Part of a small language model's weights: MLP 1024 GELU, no biases in attention or MLP.
Each number is 128 + 32 x the weight over the matrix's rms, rounded and kept within 0 to 255. Layers, rows and columns count from 0. Numbers have three digits each.

# layer 10 MLP up, 1024x256, rms 0.0493, rows 3-28, columns 0-127
092175131128120098132141141132136130089120084105086148135128147082116182124085093179123138098125132125169096108120066096139147152177135152120193120109084145126178127129153140128147118093128116106136179181128175172197084037142163140084140134068137109155094144102143117093039139152124165163096160082108175119154125174141107134180141104128124166153135101123136111134113147067099191144137
123167142105131125119158106142162148183040105173096157136208128058035164114120116150162097143116127140139122119160097202107179163195152172114145183089122103134117075129098148157132085144107156172196169068104226076083135152081137093099138063104089101124073150119114128168202101124081075123147137099163146116088146099126198125146123140149145124155142165134105103150173183128126213122124
117180159163121139122160076097158133138096182137131129133190097117107164121162123111119106084154090172144147129136101124105089098157123144152131163101211125090127126050149160148123138151127088106141198143180192121085161064111135128071101113141154146116075131128144129155185161132111128107088153166091158158044115184140089155156125121139155147191094124107115146096161152153180164132163
069130136092121143157096111159162147068149113055149101134066103125142137119136148085126146137125134155100099129129085090131170112082180114131080127148212107088140091110198159106128110138110065200131090134169083144129115136154122120125149157121176117106084103185162181135173150117110160161127098095125084160152091149178183184158109112185216121158042183142109158144131156115098125132114
117119150106126104137112180126086115138094134175175167130138084159126145131140152122086096084098140129172120123173224138171067121125157096116163162178127094142087115114147142131120139125149118164145158155160114086136154090129180168079157156122138158164127082200197134082165127096143195097113159109169100097103134179153084150124133114138128149148131122158144178179149070170136140127159
109083129136055134105067163127153127141107163084146112159109140106124184134097130113134198109152110123161102145128129089109044132165091086144117119129188174104141080122116090117086082196062138173113139121111146080183112172155141119185152096091148130103062093105076095095115118164171155137093211167176083115169082148110163130072160178161156039188096153162071106127115183124120075132160
098138087116112116181123125115155170163080160163130149145136160092068124126117156119106059134137208089121133130133203139130158117149101142126175161129076133137167112139149132126099168118113197125138067118057137149135130145124202094208109156129145120073099182166134106148108124146113157152101109102145105156103091076179130149117109190107087112069144138182116104116225130155192134109118
137150091125108102079069172177106104137097092122143125085105155165162089167148158083108127183131139121124161087151147102132165135143133112102150146160105121113124132184071127086087149179119116114139114137132082147150143134105127157075126175098110170176128086119125137171151136144107086126113141133085119113112147161088102144160143164100113102147142182162115148113118143134147132204105
166146148170112028049104142155145177093085138081124116149120121089131101166150172121082118142145096141143091147099115134088113103114218098181156078122161155093113116130189229182137107146128115145035105123145072133122129158061122139174153101100105125161079113190126145116094125156170106204167079116146135120086106109121114106157066127108131111103144115141119108097173131087150130147175
135072099161113133081117180169162153119086128112186157103124136117194138110151176121107110121115150182131118152161092136196126100102139088113178169159185098155178135136118161130181111146178125157146174151157139100103094158136081170124113183126155117112126137144117202059160111139160137107067088131113145030125110126129091088138161146145108166174141070115158132124180147112149127168077
095155107102141132064114183128102133115126129169141141137106172114109110066081148085116144143099091200161108187085147102146162107112124128102132138093113116148099105118118145138144101092083149126087189141157188156178095096109136085137118105152125089133144117131143172146097112048152166121142177134125134089092125089074112113131103109130146097117120132095165105118143136119118094101160
135161180171158153138092147136126134156112129140150116135077130112106099099089116129140180139139127165125039168157163157144133175074113128158154173078133092118124084124133169135063132095078066129187170115125158148134127158150178074071125134144186139131096101101085117153165144107128075097117119153136166121066134096125142149127098113159154156127104139089121155112173147114109112148129
137088066161136151118084152114129160092172102168103146173106155143114141156105103173147134158110199118136116142089094175104142176157159131093166156124069116100094174072162159071164167169120084120194098099150100138109145186123121168119114152130129160128119062078132166133194149147150159160131136168125188177093140159130036159163102166128078094123115151142163084129133081130147114153100
184107131098100155143107141105177140135108149094127143105158122117111139119155152133130130112129211153169098151106108155134173119207138157121177091118145160124144107129127131145110167155083067126149138120165098101159140115133138163155137122105139099116129096113215131128104157118105124115139104159101183122108179146145124081116122126168109130162142171101129066092194096166094090114121
169094179112109124128098101134134111155130090126151153135130179150203140125123073131134160145208124103134132142166097108125132161126119096109107055088148120128089125136157145104116126132141117143140148143139131154140155075131082135132131123122210092082150111162119146143144128066110152149078162136117158138108124144141078160152136092158193128117122186095108092119136155083134153167109
145119098128103080175132122132203157124152161107170151115096165102113153104178157095146134125107132131177091160119079100058195156110104139141127120131101073160097154068155116140104106142143149150147059106166084179126135117161122128173140184074095171098139140143167134123158143095110147088089171125143112179155130136137149171160159159136146154157177171072164165148133109108140183043144
155175140138105061135155159189126132101113130189154120142164084128106126096118143161119145089134153145174080100172148128163140125139160136118102137204153167162109164140126127080171094116147136105118148115110083088141094106079102135203167102108147141126091108107177100108138150151126065189144109126130127154164132117110147120120060153110132146086153126145131092087151193113134123150077
180084134161122125166154088126143189111096123104051152150125160109121148129097160099134124131087133061185114075131066116105166114085195137139126171133141154155111176151139133164028144130125161158172148145070128143162184171133125148155134114197151156064140114155120085180107156090131136178155132164122116153124130123125125160140154144133174108113097062079158158146133106159102092140092
099204105195071156139124100125168118205163144071091113091086069109179150093168147115092068123156111095106127160092082079124064109150121122077132151103115151161118066125129047106125141144097161113100197109190139150205081142181100161106105057108078172148127099166193167134104160167149103109146069146104108138120155136117101176080161141153122122132081115159115153196100109093182148155125
170127124138139097147163108107128177179065184090100182115146127122146124162092129086133106087140079181119169106176108072139114138063169152125106107120168132142110126154153101159148102172150141071138079170087103157121150113081083161144141119080162144149148110064126172110114122119129110145185097123141120095084090184190092130146096128156109133141160104107141099086069130061188195108179
124146125143137144150071159161127104140099158103092059140048162138094150135101122172138119153155170138120092080178120105114082187190141129121156078118140140191156106097136156136147091175098150131095119131107105108182124152103195120085130113126123093111142155152129143115138087193126113133106097093084145126088129143122146119112148157143114138172146163126098124146100124203132149123145
117181172085121158134087077171157111147086178113190111103084105128142138151152203114109117147132172085151086133094185151106089154091166103111146110097137095138114144190093128117086120111143153102165131124139113166094142176146133131144150145102122148084122114054161139155164112106152148105116137091127141148126072186102192129085182153103087156130115131170105092101155139102116094121180
108129104107138126096132105138147127084181117122171117096213094124152101085102162140117116090198120120164120115103095096132092105115168203135125089133128135106150101169173120083101121121177134164089106159123158105163142173131088078164166064158156178140118133144153137150142151085149157116167064153153124180125104091164111107123065121074179100107140131129119136098155155116132138104104
120073138129083111161108162135123069018139108108119122090161131118090121149095083057116118131134174079143144185108088097129107155173125169121104098128066159086141081127134089157157086075148073092174156088097086107131112121111167111141152087198123140099039117159184152144150126100199120116133108111096146153167110138113127139088147140140173127136160137121118087197159078148065073137120
130083082114142154138146066132141175118083138113134154139124116128145088134158173176087056107143159160135129084137116134108126137144181174078124112186092074142128090124131084113189190103141119143122144076170145135075141121157154138060162165105109195112145081080114093192161110116109134119112083193059117148104118137157187079087095143127128132077115180128125140065142078139166144091139
083109123133134134124119143147108071128116100136098177125092129097160135090082160152129095134129141075171129147111156167135111117137158085117169165117108126081174091149141104072176081112095221140102132157108180119113162108101154151134176145074131112151127087104149096116106101096156091107179087158091144120147192081127109123076112164073093113153105138162057088111140178146048125103131
# layer 10 MLP down (transposed), 1024x256, rms 0.0494, rows 3-27, columns 0-127
115106124158164149134167082139109114094107194101199113073099134080137099162140118158165099099134112110100123148144153139115140095132199116094117140137096113171140113106148136177143150123121151125118119125110125100179129148080102078125140121136156098084173139163106146151131123155093125119136156131155149133146104156114114070105088141135084155131108174112144146122122193187152158089128
080098133082143094172104096063157133121138122135178116148118161120215120149141219123122173136031124185117183083137133129182106111137140172091153157109096146157122227082109142165107148165133111177129018085120114112120145111076115113109123119138127062116172143153141157171130065193130168145159116159148080170146065148105107139097115133093211117165203149096153148118146169128162180117144
108092125112139081126074181136113119085131084148143056157135148121143137099093109130140161171098136089087132158128158122123132121120081129107077121150084126099206111152148123163152129065107186123111041079130109195142102166200096146190151172133140111144179108125087095122086175109164073142143075073126132128187176110082180108117181178135154125074134115176183145176113147081112124121129
092102094084151161191114168039118166125132138157143132149090066156081121110106075196140104141114173097167139143128143115135167131176135146169124169167079152154100146117143133135164182052114118096060142093158162140206118170124101129130077120188154137118143110075116127150171112093079082141060134150105158166088131082154116061100173127083110112122132173079151105110136101100152156109098
067115102143111124102131119097128136026141164104096133118155100136086100143034124137061130133103104107072165132098129104107138148129082133170060072075117096107139177189185148108132132173157148028115145062115203068143094125081131112111199191089145137122142137100089090145179096041137185120152129134142116134169131112140118128137130145113106133119116159109088139081181147126143155226173
165114145123038118124064153103109148082116051157131143150166182133115161192153117100109090092133118100109147138105139122063143175020168087157082109119107132123131131107132131153124087092218165087142194099082156146118193088155170120115134152125186104168139108181103127185114100156107105188130116156168138096113148110132140090135085072098150118125196130137133090129090122118162115153147
180105105141125122083098124162141112154138075120186175125145096149118109169106118146133157121182087104113081136143116152123129166137089197153115102115209072136099110127123160124136100066118123165108114127188102094137169126077121154104172143149117111124122068081105110157152129038115098184120115126113114107116173164088056152188155127155127120120135128130138150137085126107111138097142
164126114100077187145158135106095099104140118122167157100105095111142172133086087154138138138172148177155112140126136093181077145142106143120137121064140183122100094116141139090147157134139160120094142073150103138099127160155154122125091112147171136090152154086164107131190139128087084136141164082184124096162119119195169128124124087142110135143128098096127129122101167146077133098158
135128089110100120161098118128099137160135115062132101119106106115126149093138093104060155048185118133163157129165189112111126166124164081107117107127091106134125079122118145154158119119137117160147088108081132097100148094123146113148157125096152178122180124106094108145144185064181118124121164141122114159105081117052115100128150081170148199112170118131129168070143147169153144161135
130111144135131072150119090149050105159153116161185105116060099124035147067105060110150115189179108103146183075111123165147122131137111119104104095119117166091126083146105139073117141144084115109053136168124088120117095101054101083114076111143132102112140132162087103120112132118079196119168121164101122136149120119150119165143102122102108128120132191141155128152067156101117134120168
112122151126186081156093093115167165135162149088117128128131110136094119159174096109119089158167146098124136115126129111078171174137139130087065125123193168125156161123132141109137167110193085117136132070118135146109177108167107112086133176141071106139080090105079149104108178171109119159154117108120126186133134113136183139109121161120080189127106098170098148141133095132153143173138
153155157081126167103141119137113133134097164099153138137166195153130125127130147096176129100090124193147142151117159132101151093160106131131148099098129199173110118099172141117113057150113152181173139105128131158126152168149131081192098130166121122093074159119139109111132130151107120154122113098129133110176104125144111123123160141205084109157093162173113115164174175093092154159121
134136153084082151170137077111110128158102093087092201142116160177180171094120092126133115089108131113132122095182144099136080137102146169129139140057131104100120051158128121100128111096136095171131136125140137096129145096113100096138142124087047130126120136200135133143098119157116069174118153079147123090101150179153148129124128184160167121180140112095154130098109140137132148088176
152056120121132129128095133168185100142149147149114139143127156100123163132143126058122131122123121160122073093157083087108166145177141135203159130065148118160128088130114165124121067236119103087095110123175121146110153154141162147132074118067059090147100137131142107059146118093102146149139093183084101114095165064151126108155092139150061174108172097076146107088100156080151092188142
130149136086174127128152121076108115074131098154092177157106090108136032133125124131158143060124129129090155120125187118127145158126126121151156140159091104174119087152139080099075120153108150148133110082094149170125107145125120113154119134144104138102118087130159113159107158091144193124077159199134119131120113127151142115133087148088186099140100116160129111144179090170105160173144
169147192143071064098103128151135101172105083102097113129106090167160111161098068179066085088128141155146166164126117133170141119179156101130193088167146096129102140155141211141143131110108162138120152148077146164143088149167147164163157090081117126157147183131130147130088104154158089124132074147155084144092101152145083157102127114090137139086106124124156088148157083161078132055173
117136099138126130120052094090122146097106093156081138130136131105160123127167129101154110167162132046131113148078138204130171098080063137147116118162063064083131128084107100143090092064146107156132170113149134119147092102135153131147137130114096133162176121102103106100112107122056156066103162063177104145154092134098113128067130024153143117100108120155104110131080105133122131131121
132123163169107161148139125170233106107101150149176102051107157130128088040106153201043153083147131090119075126093166171092043168081125115137136103079110095167155143144091176137137139167143112128132148100179130191187165123133089119139118070125148066162067141163192162074082140154093058095075042068149166061135167137144048159084153151154135116141084135115153150157123068119107153169120
154129135142100103159118107223108147113099170115088162086190157183128129090063152123135162184182083187087136193165211123119167087146139110151178102091101151131123138127144124115112068063103100099099148130137177066164110099112151157096175110118126183089102193131111118057135121133087153113155136156182153121112150124166186110095080105094119156079159124134160126160136109119090177166155
109151116146104181117118144117116082075192120138103069135059141122108131141120136105143126128112100067128148152096130135134142117134075118154149082137144080141081156139123173127116169157081096228109124088116143085188119130175137075111107098187092146137120132161079075138106106117138119138094142140102175132169147131102129105133156095107110170097081146124148156130187143135054100133103
171118108094131113113155131153153118078073152175134119144165153113144198196117096157147066185164115177153117104113156143163129150107128177114180183144137101105156139168112124137138162111112160140143127133150131156079154167101096142083173127133115144102142089227135116150158113168130114074150137126097212129150156136153064146115120135126109140123160157081100110158176148120115087069133
147089139111153159097171107107117115173169074190109088220085184143142134108160104167203134146141156112142123134099110130054156114094163085161118116126110135099113135156112082151163076181149118146108137161117150090175123142159119170095168172098158135127101197156155114082089189134150171187063109157079095146101138077077024093093143120093147110117123158113156156124039131070149121102126
097092146158068096162113157085102144162123095085120138150126123123167144098118127117111153229139145113061112074176126178188172154084120154145123095119126108185147103123097133158168138136143076064181136128092030134150109106111094143123094142117090167131151082134148118067133123153120095149124183083144138109162124124178098141114150112132179103135085151157175092104084099151156167096092
101150112145153147146105171128139056180128158149170114126125164156112123110160140142085146177103172142097096128160136138151089156132127088082079155188141138081131179118151104125118188140128123171119191154100182101205182095174192111132140162110157129102160139152111127117059151186139109124124059097178118108138121159138161119119120152144132122069123136076158193148154162160139223101144
192133126110122134091172115116120153151040112112137112205159112141104104118140123096148115164208178092178115111162205179107150153133086124126120103090170094077175144203141174125073144123074162112177174180178119117077176102128061155075193161133116149006114144159108058186154088168188121155112146149098119173118104174169144074151131104109139166161100160138084175132171172194108172133124